{"n_layer": 15, "d_model": 96, "n_head": 3, "n_kv_head": 3, "head_dim": 32, "d_mlp": 384, "vocab_size": 2048, "activation": "gelu", "norm": "layernorm", "norm_place": "pre", "norm_eps": 1e-06, "positions": "learned+rope", "rope_base": 500000.0, "rope_fraction": 0.25, "qk_norm": false, "attn_scale": 0.177, "bias": "all", "tie_embeddings": false, "parallel_block": true, "extras": ["capped logits"], "init": "uniform", "init_std_qkv": 0.0466, "init_std_o": 0.0, "init_std_up": 0.0466, "init_std_down": 0.0, "optimizer": "adam_atan2", "lr": 0.00175, "beta1": 0.95, "beta2": 0.95, "weight_decay": 0.0, "lr_head": 0.00801, "warmup_steps": 570, "schedule": "wsd", "decay_fraction": 1.0, "decay_shape": "linear", "final_lr_fraction": 0.1, "batch_tokens": 16384, "seq_len": 1024, "doc_mask": true, "train_tokens": 128500000, "steps": 7844, "dataset": "wikipedia_en"}
Each number is 128 + 32 x the weight over its row's rms, rounded and kept within 0 to 255. Layers, rows and columns count from 0. The size above them is the row's rms in percent of the matrix's.

# layer 3 MLP down, 96x384, rms 0.0882, rows 0-71, columns 288-383
size [ 91 101 108 147  98 101  89  88  89 135  94  86  85  86  78 138  83  82 143 130  92  92 100  85 160  83  91  93  84 105  94  99  99  94  85  88 109  84  85  85 107 117  92  91  97  80  89 100 103  93  87 103 104  97 104  86  86  93 114  89 103  81  82 101  88 100 148  97  92  91  92 105]
[[ 36 104 126 164 157 108 144  73 149 130 100 132 170 116 156 141 141 153 125 113 132  82 158  88 121 108  53  89 109 117 159 135 111 118 139 154 149 113  99 125 123 112 103 120 139 116 152 128 108 112  79 103 103 207 127 107 157 158 111 176  68 115  98 131 147 127  68  91 101 153 124 122 114 154 111 164 138  77 105 169 150 151  33 139 103  81 118 112 119 105 180 130 114 129 112  90]
 [169  92 103 114  87 144 119 134  98 103 109 106 127  77 150 186 128  83  66 175 129 145 108 120 123 126  82 121 120 107 103 153 101 179 157 169  86  99 130 108 135 144 106 122  82 192 112 122 143 149  98 131  99  54  88  83 171  96 118 114 127 138 132 165  86 170  51 136  94 106 120 119 178 115 174 107  84 119 108 122 111  63  89 124 115  96 171 116  98 112 114 129 115 117 105 127]
 [108  94  83 134 161 127 119  93 101  82 116  93 137 113 154 166 120 100 103 118 102 145  94 119 152 162 107 133 148  83 118 118  80 152 153  91  82 128 130  99  58 119 119  92 132 136 114 109 153 146 130  88 135  97  65 126 127 116 117  79 113 141 150 133 140 125 147 107 104 113  94 136 127 104  93  80 123 138  98  99  97 144 105 140  90 139  82 202  99  81 182  77  92 124  84 116]
 [128  86  91 122 120 140 106 142 107  80 132  77 128 145 146 172 138  93  95 122  95 119  88 127 129 173  89 132 138 102 119 133 118 127 106 122  90 122 124  66  77 122 131  84 136 127 162 107 129 119 172 102 108 122  95 130 126 100  99  91  94 153 128 130 135 146 125 112  93 144  90 131 155  86 153 104 145 116  91 163 101 160 154 113  75 133  58 153  99  86 145  79  75  88  90 136]
 [159 123  89  36 111  93 202 128 144 117 129 141  80  61 131 128 119 121  74 121 120 172 133 142 105  83  60 109 116 107 109 125 125  93 161 120  78 136 178 112 142 131 123 118 145 127 122 167 158 105  88 100  72  96 114 105  99 112 126  93 125 172  55  78 144 169 154 100 147 130 115 119 161  77 136 125 148 141  93  90  78 123 123 107 120 147 141 123 105 108  58 143 135 100 116 117]
 [117 159 118 153 103 176 117 118 133 143 132 126 165 157  66 107 111 153 130  69 119 165 141 134  88 129 189 103 172 127 150 148 143  83 190 176 104 132 113 137 178 133  79 165 206 118 108 123 150 105 133 135 106  74 158 118 175 122 130 178 114 118 180 108 154 154 132 101 124  89 152 126 101 188  91 105  79 137 148  90 143  66 187 127 138 137 138 146 126 141 115 113 148 184 126 104]
 [156 116 129 181 124 156 165 131 136 157 121 140 142 129 117  98 168 158 114 169 143 105 141 165  82 143 155 109 127 196 136 152 143 123  54 167 137  50 140 138 167 123 116 118 100 129 129 130 113 109 110 141 128 145 149 142 118 139 125 163 117  99 114  71 120 175 122 135 134 158 174 139 128 149 101 127 143 125 140  97 124 110  90 133 170 150 167  98 120 153 166 168 145 154 167 158]
 [170 107 127 103  81 141 172 124 165 123 106 142 182  96 157 104 100 114 194 103 152 147 136 147  92 178 174 114  75 177 145 103  61 133 255  90 143 139 117 139 138 123 112 114 159 118 185 123 103 116 151 144  87 140 130 143 149 174 127 126 126 134 177 153  94 126 156 105 128 107 147 131  81 137 137 133 132 152 115 101 161 109  98 150 135 182 137 143 146 121  92 125 116 101 137 176]
 [205 159 119  95  81 129 121 172 100 109 110  98  95 144 161  93 111 101  97 117 125 167 106  96 181 160 112 163 180  96 103 134 135 165 118  99 104 201 134 137 117 102 130 148  97 125 121 142 132 114 158  94 104 137 123  97  54 137 116 109 150 122 112  86 111 154 110 184 117 139 128 114 134 119  91  81 133 114 109 101 135 166 188 132 128 148  62  61 115 131  77 116 122 132  91 166]
 [143 104 103 114 111 125  98 150 103  72  96  92  95 157 115 190 117  84  81 125  75 100 102 129 146 120  96 131  99 120 101  88  99 140 104 118 100 123 138  73  70 116 127  89 118 112 140 153 118 136 113 107 122 173  86 134  92  98  97  97 121 117 134 149 133 129 153 100  86 156  55 125 119  82 122 105  78 110  84 112  59 159  89 161  70 125 108 141  98  85 142 100  96  87  96 120]
 [160  95  98  94 131 194 132 135  94 133 117 103 121  40 130 111 173  74  92 128  98 143  91 155 182 134 107 158 134 115 102  72  99 162  67 169  70  92 167 113  99 134 106 103 165  92 148 106 130 120 154  90 140  76  99 125  84  92 136  89 128 117 136  58 179 115 122 135 159  89 144 131 159  61 145  90 158 156 130 126  55  83 171 138 119 123  92 138 108 101 105  83 132  88  94 117]
 [ 82 148 151 114 137 125 146 125 125 111 159 139 156 137 128 151 112 126 137 191 121  84 144 105 128 175 175  84  69 156 131  84  57  97 148  94 134 142 187 124 138 129 158 158 107 100 140 120 124 133 109 175 167 110 143 133 140  97 102 120 173 142 153  73  89 167 117  91 153 100  94 132 169 177 135 131 174 163 111 111 183 185 185 146 110  89 149  98 134 135 136 142 133 130 122 141]
 [106 117 134 114  83 104 124 121 147 109  69 191 161 177 104 164 120 115 214 108 177 103 185 154 109  46 176 163  14 148 123 117 130 159 154 114 156 137 107 149 134 138 140 127  96 165 168 159 135 152 111 140 142 144 134 108 196 111 120 117  95 107  85 114 120 149 116  97 104  48 103 129 179 136 130 165  59 144 131 162 142 184 221 119 122 145  74 121 163  95 127 111 140 124 159 112]
 [137 164 141 144 116  70 114 104 166 158 121 173  94 116 176  86 165 143 153 141 170  70 134 138 105 149 106 143 103 160 116 144 181 112 162 107 173  99 182 163 179 145 135 162  92 162 137 122 135 103 143 171  93 116 157  51 123 155 156 175 156 111 164  60 132 153  92 164 143 154 199 127 131 122 144 136 155  90 143 124 172 182 118 148 147 152 158  77 127 162 141 143 157 153 146 116]
 [126 117 147 186  89 123 120 149 109 117 136 131  87 185 142 178 128 144 123  86 130 155 144 109 129 127 144 141 189 145 105 138 196 150 132  99 126 132 135  94 139 129 114 148 108 179 174 178 160 147 125 144 149 116 127  92 116 162 102 107 209 101  72 137 131 114  93 112 106 109 124 126 105 117 104 148 147 177 112 150  95 118 152 140 131  67 148 101 132 114 126 180 135 110 140 130]
 [134 162 148 128 109 121 133 119 162 160 126 156 123 126 101 106 149 159 162 120 155 109 160 109  84 138 165 113 108 140 131 103 148 144 141  90 150 125 118 184 167 127 126 160 129 131 132 141 130 150 123 148 124 172 144  98 176 102 163 126 141  79 144  93 142 109  88 138 145 109 186 140 128 157 154 156 137 128 175 116 135  99  65 128 173 152 231  92 151 170 116 148 149 158 161  95]
 [137 148 124 201 162 183  59 139  96 136 136 100 192 151 124  78 201 117 150 130 104 103 131 150 151 152 120 136  41 129  84 123  77 138 125 113 105 171 138 142 139 105  79 111 102  95 175 136 139 122 135 112 118  59 148 111 250 108 115 174  95 116 164   3 145 128 166  81  92 134 124 141 160 118  91  94 127 111 150 125 126 106 141 166 108 137 127  57 119 119 149 110 125 114 117 110]
 [106  95 139 102 108 107  70 161 161 122 120 135 174 103 134 128 155 137 116  47 124 138 111 165  92 123 143 116 160 149 133 114  82 143 126 124 146 159 107 141 105 125 143 138 106 123 133  75  92 149 144 157 145 229 141 107 201  96 112  95  91 143 107 161 122 159  90 124  61 130  89 131 158 128 119 147  93 143 110 143 163 117 118 105 105 159  75 150 123  83 217  82 117 110 136 156]
 [147  95  79  93 145 101 127 122  91  75 122  72 114 147 154 171  65  78  75 123  88 131  62 121 117 164  96 126 131  95 123 142 110 124  91 130 112 156 128  78  98 128 130  88 171 140 142 132 134 114 168  81 100 114  94 124 119 117  96 109 143 142 147 135 113 125 105 108 103 108  85 124 134  91 153  93 148 138  94 154  96 164 100 124  88  96  87 130  95  77 157 111 103 102  85 113]
 [135 161 162 153 150 132 133 134 167 176 108 154 165 105 114  91 109 179 140 125 171 180 182 120  88 107 182 126 165 180 176 125 153 178 129 125 144 120 119 157 147 107 140 166 166 134 153 106 110 116 138 189 177 211 166  83 139 159 155 130 137 146  93 149 139 142 127 147 167  77 174 123 124 183 135 164 102 126 151 111 181 119 112 131 173 138 142 144 165 174 135 167 141 177 166 138]
 [108  72  99 129 119 113 174 160  83 108 125  88 218  85 142 187 168 101  83 190  79 135 105 166 129  95 163 152 122  91 136 136 108 153  69 150 125 162 128 100 109 136 133 110 129  95 121 122 126  95 122  92 179 104  95 123 184 109  99  88 134 165 152 211 108  84 140 143  63 121  56 114 106 108 176 103 130 128  98 195 117 117  75 155  78 145  90 187  80 103 156 111 101 114  99 120]
 [155 122 167 131 109 156 127 136 180 157 109 155 159  75 135 140 141 153 155 120 143 143 175 144  66 149 148 134 133 168 187  93 144 118 121 144 153 117 137 169 186 129 149 171 131 195 182 121 118 150 137 144  88 121 154 139 177 161 124 151 174 124 107 135  97 115  92 139  97 157 154 134 153 154  96 145 162 141 100 199 138  38 143 111 149  77 100 149 164 142  62 182 127 118 166 149]
 [111 149 188 123  89 171 136 117 158 155 138 151 138  88 117  87 108 182 171  99 147 120 201 146 102  77 136 117 140 146 137 156 168 170  48 170 156  90 138 142 177 117 125 180 110 134  91 142 144 140 119 177 115 105 159  96 142 134 148 122 121 132 135  78 100  86 133 160 167 124 153 137 107 163 141 152 149 170 139 113 167 110 144  61 169 114 156  71 185 149 127 167 137 121 161  82]
 [103 158 137 108 146  88 133 190 137 146 138 128  84 105 168  92 114 146 134  81 142 121 145 147 159 118 102 114 180 151  99 116 119 161  47 194 178 152 107 107 140 137 115 132 182 113  85 158 136 147  96 133 153 147 161 142 138  79 146  92 182 109 135  91 155  89 198 118 154 176 167 128 131 134 154 108 131 136 144 135 137 121 201 132 138  95 149 139 143 158  98 131 124 148 137 165]
 [114 176 176 108 160 124 113 112 140 171 135 169 143 173 120  96 150 160 168 119 172 109 181 108 136  79 172 138 124 165 175 122 135 111 148  81 170 134 149 175 158 131 112 157 180 120 141 148 132 107 108 179 157 143 166 121 187 173 159 180 112  73 118 139 120 140 113 138 160 117 174 131 128 147  80 166 138 121 163 121 148 141 147 140 183 145 148 145 181 177 158 185 168 172 168 126]
 [ 85 116 102 167 116 150 134 146 134 115 152 131 113 106 121 154  49 129 142  75 141 171 108 199  54 137 177 126 171 149 123 138 119 130 101 101  89 142 149 134 160 123 144 147 153 138  94 131 113 117 106 132 198  21 139 147  94 144 109 163 120  85 110 114 205 139 141 145 120 116 118 126 139 140  80 148  78 107  97 145 131 117  94  94 105 118  88 160 113 109 106 107 132 115 140 116]
 [ 80 154 140 178 135 125  77  82 153 174 132 166 126 147  92 169 129 145 142 117 154 136 180 130 135  76 128 115  36 168 109 154 119 142 131 113 121 137 102 118 160 129 131 185 118 105 125 131 143 170 100 162 166 144 163 122 111 130 125 123  70 142  93 130  71 112 113 116 149 175 112 131 114 159 173 161 149  88 122 126  99  86 157  61 143 113 144 111 148 137 169 146 112 124 160 122]
 [128 110 102 108 190 125 126 136  82 128 136 136 184 154 130 126 143  89  92 172 100 114  90 146 183 139 145 134 156 119 144 167 143 171 114 129 114 174 131 141  93 148 151  98 168 131 161 142 114 117 231 104 215 203 114 149 154 121 123 129 127 200 161  99 136 116 112 148 156 141 138 129 118  93 136  88 139 127 137 228 158 184 158 123 125 123 109  85  89 144 131 115 119 187 108 156]
 [235 137 104 131 104 144  96 161  90 134 176 136 138 148 174 131 179 118 104  93  97 146 115  94 137  70  76  66 153  94 125 117 110 121 111 133  78 118 109 103 150 116 216 137 127  76 139 137 141 115 138 111 131 163 105  99  81 120 105 129 160 167 169 153 174 140 138 147 104 171 110 140 118 100  70 105  75  92 105 163  88 166 138 143 115 120  78 117 115 119 143 107 125 127 134 123]
 [158 112 165 137 202 117 142 126 157 170 170 164 146 190 162 110 115 176 141 150 158 126 173 161 151 125 184 153  75 155 165 144 167 154 148 129 156 120 105 144 156 131 151 155 119 116 140 115 116 122 110 163 123 111 150 144 125 134 141 121 158 148 128 162  89 134 185 131 159 129 134 135 112 190 177 167 168 135 156 137 126 127 165 144 137 137 146 147 143 170 172 129 137 172 166 137]
 [122 124  88 114  65 126 146 140 107  91 163  86 157 112 124 133 144 119 131 122 113 158  57 134 138 132 102 106 154 123 103 181  82 127 129 156 125 124 129  67  71 141 131 105 136 129 111 137 144 121  99  78 146  75 106  76 161  64 143 122 133 174 103  72 147  70 117 114 154 131 137 114 166 106 182 110 129 140 128  99  92  84  88 136 101 120 115  56  99 100  65  71 137 134 106 119]
 [ 70 152 167 156 138  93 175  90 172 180 120 178 154 162 119  49 123 178 145 132 149  78 148  82 104 170 148 142 171 176 121  99 132 128 142 146 151 164 110 210 153 109 102 126 156 132 113 134 124 129 134 144  83 146 162 117 164 143 157 164 123  96 100  91 140 137 139 140 129 126 136 134  95 163  79 156 117  90 144 166 129 174 107 154 146 123 155 123 169 140 118 152 152 150 165 120]
 [158  81  98 136 131 117 116  93 127  86 163  90 157  81 151 173 154 111 101 136  96 137 109  88 167 177 107 134  61  69 101  96 144 160 119 131 103  69  80  97  80 134 118  86 116  80 170 128 119 134 145 117 127 123 100 120 108 156 118 110 113 185 102  99 114 159 125  66 111 140  85 129  74  99 171 100 164 125 118 133 128 130 108 127 109 150  89 143 115 108 131  98  99  98  90 113]
 [213 153 122  84 104 163 108 159 126 157 110 119 108 140 169  77 146 124 174 117 144 108 136 142 158 126 144 120 150 122 126 132 145 221  82 131 132 113 148 111 146 124 104 157 144 122 144 136 170 129 178 105 171  37 123 127  96 145 126  52 154 129 142 164 190  98 214 111 141 113 118 127 110 110 134 123 176 150 141 136 102  98  41 147 137 102 123 134 162 114 118 144 141 119 111 174]
 [109 105 100 134  88 174 112  95 125 140 151 134 112  95   4 111 170  81  99 149 120 255 103 128  57 132 130 159 101 120  86 119 138  98 112 110 104 126 111 122 139 136 154 118  31 163  93 141 150 109  86  93 104  67 109 122 128 119 129 111  82 145 146 144 101 158 140 110 121 149 133 120  65 127 134 114 146 112 119 133  82 130 160 155 133  99 186  92 137 133  80 139 125 144 135  70]
 [162 119 173 134 180 166 109 119 202 124 127 148 178 205 120 173  96 160 113 103 171 117 118 137 131 213 111 140 207 166 145 162  72  58 101 123 161 124 124 168 173 139 181 167 122 139 113 144 121 184 140 140 113 147 135 176 150 132 111 186 135 103 147 200 128 107  63 149 109 139 121 124 117 176 114 149  81 122 103 136 123 132 185 135 120 163 133 216 154 134 180 125 131 138 169 113]
 [141  86  77  69  98 171 153 114 108  94 127  80  85 106 104 163 149 101  72 129  92 124  83 116  70 145 111 147 139  87  73 119 115 139 116 124 101 115 136  86  88 132 114  98 145 162 106 127 145 110 147  87 106 102  78 123  60 111 105 123 110  92 105 194 145 148 129 137  70 130  88 125 105  78  96  57 155 170 102 146  99  75 154 122 110 163  99 157  80 108 103 103 113 119  84  87]
 [181 114 110  82 146  78 180 155 143 102 102 165 139 130 183 166  96 151 102 141 121 128 119 117 121 106 145 147  90 142 185 131 174  33 211 153 204  83 111 144 131 139 108  92  96 179 148 114 132 118  98 154 164 130 116 145 132 110 117 188  72  92 151 146 143 118 177 140 121 136 122 135  73 145 154 131 153 161 113 104 171 128  22 184 117 138 123 168 107 136 112 100 111 108 129  92]
 [121 124 149   8 160 130 131 111 154 132 123 144 192  73 125 151 143 134  92 143 118  43 132 119 132 183 100 193 112 115 162 129 208 121 211 149 150 123  79 147 167 115 171 132 147 200  84 103 119 122 165 138 152 145 112 151 174 155 150 135 128 112 153  93 127  98 173 161 121 159 120 130 109 146 149 113 123 110 145  80 173  81 154 103 138 131 159 134 151 160  85 178 121 119 140 153]
 [113 140 155 105 117 116 118 110 134 154 120 176 171 125 120 105  99 171 184 168 156 163 138 119 129  88 102 121 153 148 164 131 187  84 204 129 175 130 149 153 128 134 136  92 139  91  98 114 103 117 123 195 146 191 160 170 107 133 155 172 150 100  89 100 100  72 112 168 137 112 126 109 143 160 176 178 139 148 114 114 152 147 163  96 168 163 163 128 172 133 132 159 132 118 154 154]
 [141 133 191 150 166 180 168 115 157 175 128 161 182 114 161 167  56 156 163 109 164 127 168 124 171 102 115 168 126 151 156 134 171 112 125 114 137 117 135 181 196 139 117 148 138 146 159 154 143 152 166 168 191 141 156 144 199 173 151 162 154 157 110 168 154 141 107 134 175 137 163 110 132 165  98 187 130 182 132 121 145 113 138 162 142 137 138 187 161 170 135 154 152 152 155 101]
 [107 185 155 143 135 121 131 134 152 158 146 168 110 145 152  89  94 176 155 130 159 142 172 154 111  94 169  95 125 158 126 109 162  95 221 139 150 129 139 170 136 118 117 134 124 163  93 139 134 119  94 145  87 102 171 128 138 134 157 138 134 121 124 133 130 110 118 170 145 130 148 133 142 156 101 147 134 127 144 126 138 135  84 127 168 131 244 136 183 165 138 184 155 139 174  92]
 [101 112 132 197  61 104 142 106 183  90 150 156 202  94 202 129 215 143 167 118 145 126 105 134 148 167 160 124 189 146 123  98 161  98 160 126 166 116  67 159 164 141 144 110 106  61 104 134  86 160 140 140 141 171 137 117 204 143 131 164 140 171 140  90 132 159 191 161 146 107 140 117 118 133 127 162 116 132 107 117 174 104 147  72 153  89 173 102 173 127 128 124 141 102 136  91]
 [ 60 163 161 177 133 165  75 149 174 158 110 127 215 111 178  88 125 163 175  88 149  56 143 116 156 125 120 152 125 156 112 113  79 151  73 107 108 173 163 103 151 138 185 176 157 181  71 106 117 126 142 133 115  82 149 166 172 132 134 114 186 116 122  84  75 165 100 139 102 155 193 130 140 153 131 134 132 109 152 160 134 128 155 101 117 145 125  80 119 147 161 155 118 142 136 108]
 [150 112 120 100  85 134  92 116 146 101 159 121 100 136 164 188  86 118 101  91 130 135 120 134 114 109 116 190 147 132 129 143 171  86 179 145 121 173  94 113 181 123  91 156 141 160  77 118 110 157 215 127 118  85  82 103 124 122 131 136 111 105 130 163  85 108  82 141 104  99 100 125 124 157 118 143 114 158 118 170  96 117 181 127 107  98  95 171 125  89 127 102 121 150 129  31]
 [139 156  94 147  93 109 113 126 104 150  94  95 160 168  78 115 167  98 141 127  92 126 108 161 215  86 141 178 167 147 111 100 147 109 183 157 125 118  79 126 125 134  93  86 118 125  45 145 156 116 137  77 158 106 126 135 129 153 122 169  87 166  99 187 142 125 156 145 155 126 149 149 123 151 111  90 149 161 148 114 162 154 210 140 145  78 154 140 125 109 138 146 139 152 120 127]
 [143 128 120 144 127 123 119 123  99 125 140 121  71 186 120  84  74 131 138 115  94 184 105 189  43 106 134  95 132 123 116 101  73 143 153 110 112 115 146 117  88 129 117  92  95  91 133 103 100 110  89 102 121 134 126 102  71 124 112  65 112 170 167 114 143 128 134 134 107 116 137 118 116  92  64 116 109  70 125 131 140 138 123 175 124 152 159 131 124 126 194 134 114 134 112 188]
 [116 130 135 125  99 119 105 148 121 141 116 121 105 124 197  61 164 140 144 116 107 167 143 202 197  96 111 142 157  93 196  92  99 108 129 113 129 170 119 128 107 121 166 144 151 137 148 141 104  83 126 134 120 150 137 125  61 171 131 135 104 163 184 124 188  86 111 137 180 137 156 124  95 105 145 130  99  65 153 170 149 162 180 169 176 121  70 191 137 140 118 108 131 147 131 128]
 [129 114 146 170 148 142 125 124 149  93 135 125 122 160 147 181 116 131  99 113 131 108 106  55 160 185 149 147 103 119 161 158 134  71 144 109 144  65 161 134 125 112 108 101 126 129 125 131 139 147 144 139  99 137 105 142 102  78 107 158 172 134 106  64 171 150 142 124 102 141  61 133 104 140 135 118  62 111 106 112  98 101  93  67 101 184  62 125 113  92 130  94 103 129 113 145]
 [145 168 126 114 219 145 110 148 140 139 140 108  81 181 138  56  93 101 143 103 130 109 124 133 162 184 113 157  49 105 178 116 162 103 149  83 126 117 156 139  81 140 109 100 132 128 125 158 132 145 162 111 112 147 121 122  92 144 153 135 168 104 173 120 150 134 133 129 158 116 198 123 156 132  96 113  78 117 172  85 129 127  84 147 158 109 143 167 125 136 110 130 152 155 119 139]
 [112 128 144 133 131  96 113 158 136 142 154 150  94 131 103 112 123 165 165  99 154 179 153 182  92  84 153  50  91 159 160 138 164 125 102 166 144  75 178 189 156 134 107 136 123 120 175 105  97 140 120 183 156  76 158  84  76 162 131 151 153 157 145  77 180 131 173 114 155 118 122 121 100 128 167 149 163 187 125 128 179  66 179 107 130 132 101 128 156 133  95 127 135 138 153 168]
 [134 108  79  89  86 118 147 126 118  99 118  90  96  88 125 165  87  72 101 133  96 151  77 135  93 155  91  99 123 108 102 115 118 123 134 154  54  94 147  98 118 134 100 118 150  72 123 132  95 139 124  88 123  94  78 121 108 106  94 125 152 194  85 120  64  99 220 147 138 132  66 118 125  92 133 127 114 183 118 143  81 104 123 125  93 158 127 119  87  88  95 121 109 113 101 131]
 [162 165 143 161 168 169 110 136 165 162 151 152 166 138 145  28 150 143 161  91 162 176 145 145 100 169 153 116 133 156 142 133 145  49 157 112 145 134 150 153 131 123 116 144 122 125 134 108 132 106 188 126  87 172 173 144 173 150 158 148 139 120 121 140 162 127  79 109 158 147 173 133 156 167  98 140 149  92 173 103 155 106  87 130 162 136 145 127 144 146 110 160 160 147 162 125]
 [136 144 154  70 135 116 179 133 121 136 107 137  49 181 152 115  51 156 132 171 132 104 128 116 157 136 131  95  55 105 108 166 142 183 118 126 155 148 138 149 153 120 158 168  92  86 137 138 129 116 110 155 131  81 136  71  92 131 135  98 131 122 100  94 128 133 112  81 122 140 153 125 147 115 188 160 181 127 116 118 120 136 138 118 156 125 136 125 143 142  89 137 150 113 137 185]
 [ 83 115 105 119  79 135 126 122  79 101  77 114  90 154  70 110 149  72 109 117  86 129 100 100  77 156 117  95 154  87  92 161 107 118 110 153 131 126 123 101  80 132 158 114 101 174 140 131 149 134 114  91  66 159  82 117  80 160 123 106 141 105 121 136 130 107 100  86  47 150  81 127 111  93 156 118  61 136  98  94 104 110 105  73  86 122  55 141  93  95 124  84 118  97  91 135]
 [130 152 174  95 108  54 128 138 136 147 177 148 165 169  73 122  99 136 164 169 158 166 181 142  83  51 108  99 167 159  88 172 155 114 118 104 173  99 109 126 141 131 113 184  87 177  92 149 121 140  63 150  59  60 141 157 106 149 136 133  97 142  95 128 113 132  79 143 115  96 135 130 167 159 145 155 146 115 131 108 142 151 168 141 127 151 137  80 124 133 121 164 128 132 157 117]
 [188 102 137  91 112 134  93 105  86 128 116 127  75  72 123 166  94 114  85 129 131 180 110 111 124 126  92 145 162 118 113 109  85 126 136 129 111  83 156 113 112 117 125  91 122 143 159 148 125 145 115 133 112  91 120 180  54 108 109 167 120 156 135  58 203  86  94 167 110 136  89 131 136 107 118 137 135 162 106 138  52 121  80  83 110  91  94  61 128  99  39 123 125 102 103 132]
 [ 63 104  96 172  99 115 134 143 110 112 117 117 122  90 138  72 149 102 115 130 113  83 114 146 102 130 137 165 120 103 117 127  88 145 170 192 119  98 121  84 116 116 131 124 139 117 124 111 136 106 136 124  85 106 101 149 191 115 135  95 155 101 145 137 136 112  79 133 141 105 129 138 101  94 148  98 170 143 113 167 141 102 153 178 120 139 103 156  95  87  83 119 133  81 110 107]
 [188  83  86 103 127 130 160 142  62  95 112  84  98 160 135 165 136  98  81 129  85 128 107 112 176 226  82 106 104  80 115 149 147 170  92  73 123 179 123  77  88 135 157 110  47 137 152 142 125 159 175 102 131 150 121 146  82  91 111  93 141 122 158 191 103 117 107  94 125 125  83 115 143 115 116 100 146 116 105 105 109 159 100  91 109 116  76 118  99 102 119  77  98 123 102 138]
 [131 121  68 118 148 136 133 143 151  98 130 135 142 139 168  72 172 108 130 118 131 137 103 112 197 151 110 162  96  90 145 145 162 112  68 180 105 142 136 125  69 140 189  75 179 133 202 139 162  83 168 100 134 111 105 151 148 147 128 102 110 164 190 136 114 144  80 211 143 171 135 138 118  83 125 114 114  66 125 142 116 178 186 131 122 157 102 127  85 122  53 113 115 123 105 177]
 [ 71 108 174 173 122 120  89 121 177 146 117 174 102 149  99 128 118 139 198  93 185 106 155 118  88  93 122 141  78 137 165 107 147 127 106 125 112 113 179 137 146 113 153 136 109 146 121 128 146 125 147 163  91 148 156 160 139 139 121 181 183 108  86 134  59 115 112 108  94 177 155 120 118 171 117 203 134  89 159 121 106 131 115 184 150 157 149 166 151 167 102 147 135 126 177 178]
 [ 65 163 143 170 123 108 159 144 145 121 150 135  92 103 100 133 138 139 138 117 117 109 158 166 135 152  97  89 131 129  78 146 100 131 115 139 119 154  67  92 152 151 147 172 108 165  89 136  81 166 186 129 111  98 127 130  77 108 121 102 120  94 111 127  96 146  88 122 107 132 144 102 167 150  69 192  96 162 139 108 170  77 188  95 126  84 145 154 132 177 129 157 130 140 140 104]
 [131 136 178 105 111 128 162 111 153 144  84 144  65 117  98 119 121 130 174 158 176  78 147 162 111 124 103  98 115 149 122 111 123  95 190  99 173  90  77 155 186 122  70 105 133 112 127 133 113 140  87 147  95 118 154 146 102 140 150 185 146  57  98 146 153  97 187 140 166 134 127 132 145 146 121 164 119 103 138 144 143 129 183 102 136 187 198 153 156 161  97 181 158 139 156 131]
 [135 158 158 150 173 127 127 144 159 170  99 146 123  96  77 108 121 183 144 163 147 162 175 154  76  96  98 131 142 172 108 168  95 109 172 122 153 131 130 178 180 127 119 185 120 138 151 104 147 134  79 140 104 118 166 142 121 142 139 146 144 108 119 114 185 149 156 129 125 107 156 127  89 187 109 182 132 119 147 105 145 136 144 132 149  90 159 100 146 165 190 168 127 149 158 103]
 [144 136 122 137 109 186 142 134  94 121 154  89 100 143 109 189  91 104 143 161 120 179 111 119 152 138 131 101 177 122 171 145 110 199 160 133 122 122 111  86 101 134 134 142 163 127 112 133 137 102 144 113 210 133 125  66 107 155 121 150 137 194 170 208 161 154 182  63 138 100 119 135 138 119 137 101 113 146 134 168 175 111 157 185 123 139 137  93 117 117 109 114 132 120 107 112]
 [ 62 140 115  76  65 136 126 115  85  81 156 120 101 138 138 170 126  79  98 152  87 139  89 195  98 113 153  99 147 114 124 211 153 130  55 152 122 129 128 112 128 132 134 126 178 122 175 138 140 167  73  88 126 171 101 115  76  95 119 131 159 142 103  76 142 131 139 104 161 127  69 139  89 101 134  78 152 133 110 113  77 194 194 126 109 154 132 102 102 136 125  96 140 105 107  66]
 [107 164 172 125 153 131 123 119 149 162 123 147  82 109 122  75 122 150 194 114 169 114 165  93  95 135 187 125 127 163 153 149 135 143 132 122 169 144 128 161 159 140 109 171 124 117 146 148 139 118 113 163 117 139 181 143 124 172 159 143 119 120 116 122 116 131 134 126 165 131 175 132 120 175 119 165 119 119 168 128 179 119 138 149 175 107 195 154 170 176 112 149 156 150 166 119]
 [112 142 173 147 140 110 126 122 181 176 156 154 145 127 137 113 161 153 168 112 179  99 152 128 135 138 185 115 121 154 172 181 119  97 143 100 168 116 120 161 162 129 131 169 130 118 102 104 111 119 154 171 152 165 144 164 171 156 153 128 113 127 114 164 136 136  99 151 137 128 178 118 116 177 133 163  96 143 133 104 169 130 132 128 150 131 185 140 161 150 176 154 162 121 165 117]
 [134 127 105 164 100 135  40 105  75 126 108 111 135 159 112 147 114 102 115 109 121  86 125  59  84 102 141 148 115 118  77 103 109 194  17 172 117 121 165 100  93 146  61 134 190 146 208 135 158 122 144 138 176 169 120 151 180 109 132  69 125  81 115 121 139 159  95 147 130 106 106 108 146 112  98 114 126 157 124 158 125 119  37 138 133 151 119 127 135  98 119 113 129  83 132  97]
 [ 91 100  90  34 135 106 172 141 109 116 136  97 150 134 147 134 126 101 106 181  83 215 110  89 127 176 131 134  92 125 123 183 149 123 108 120 133 122 112 139  91 134 160  81 140 137  96 133  96 118 149  93 147  44 129 161  95 171 127 139 202 146 152 140  93 158 148 153 115 100 144 123 113  94 137 104 157 104 123  32 166 126 126 114 112 140  83 166 105  94 103 105  97 138  92 149]
 [152 124 104 142 191 114 123 147 117 125 122 109  51 102 167 141  35 104 140 117 121 173  85  73 195 132 129 112 136  97 117  88  97  82 194 139 133 255 124 132  89 125 149  74  78 149 135 139  99 132  96  98  83 146 130 137  72 125 130 126 150  81 139 139 112 137 126 107 164 152 134 127 141 112 113 121  89 145 136 132 144 145 141 181 133 166 151 101 139 162  96 119 148 111 132 170]
 [119  78 114 124 133 126 126  90 125  96 160 136 126 171 112 217  79 136  99  99 131 149 120  98 170 124 150 156 141  87 120 139 138 112 147 182  91 156 145 132 137 116 122  99 113 114 124 108 159 142 127 134 122  70  99 179  90  79  89 138 195 160  97 141 134 110 113 107 125 187  76 125 122 101 168 143 137  60  75 154 111 136 128 127  83  77 124 132  92  88 153 102  87 108 103 132]]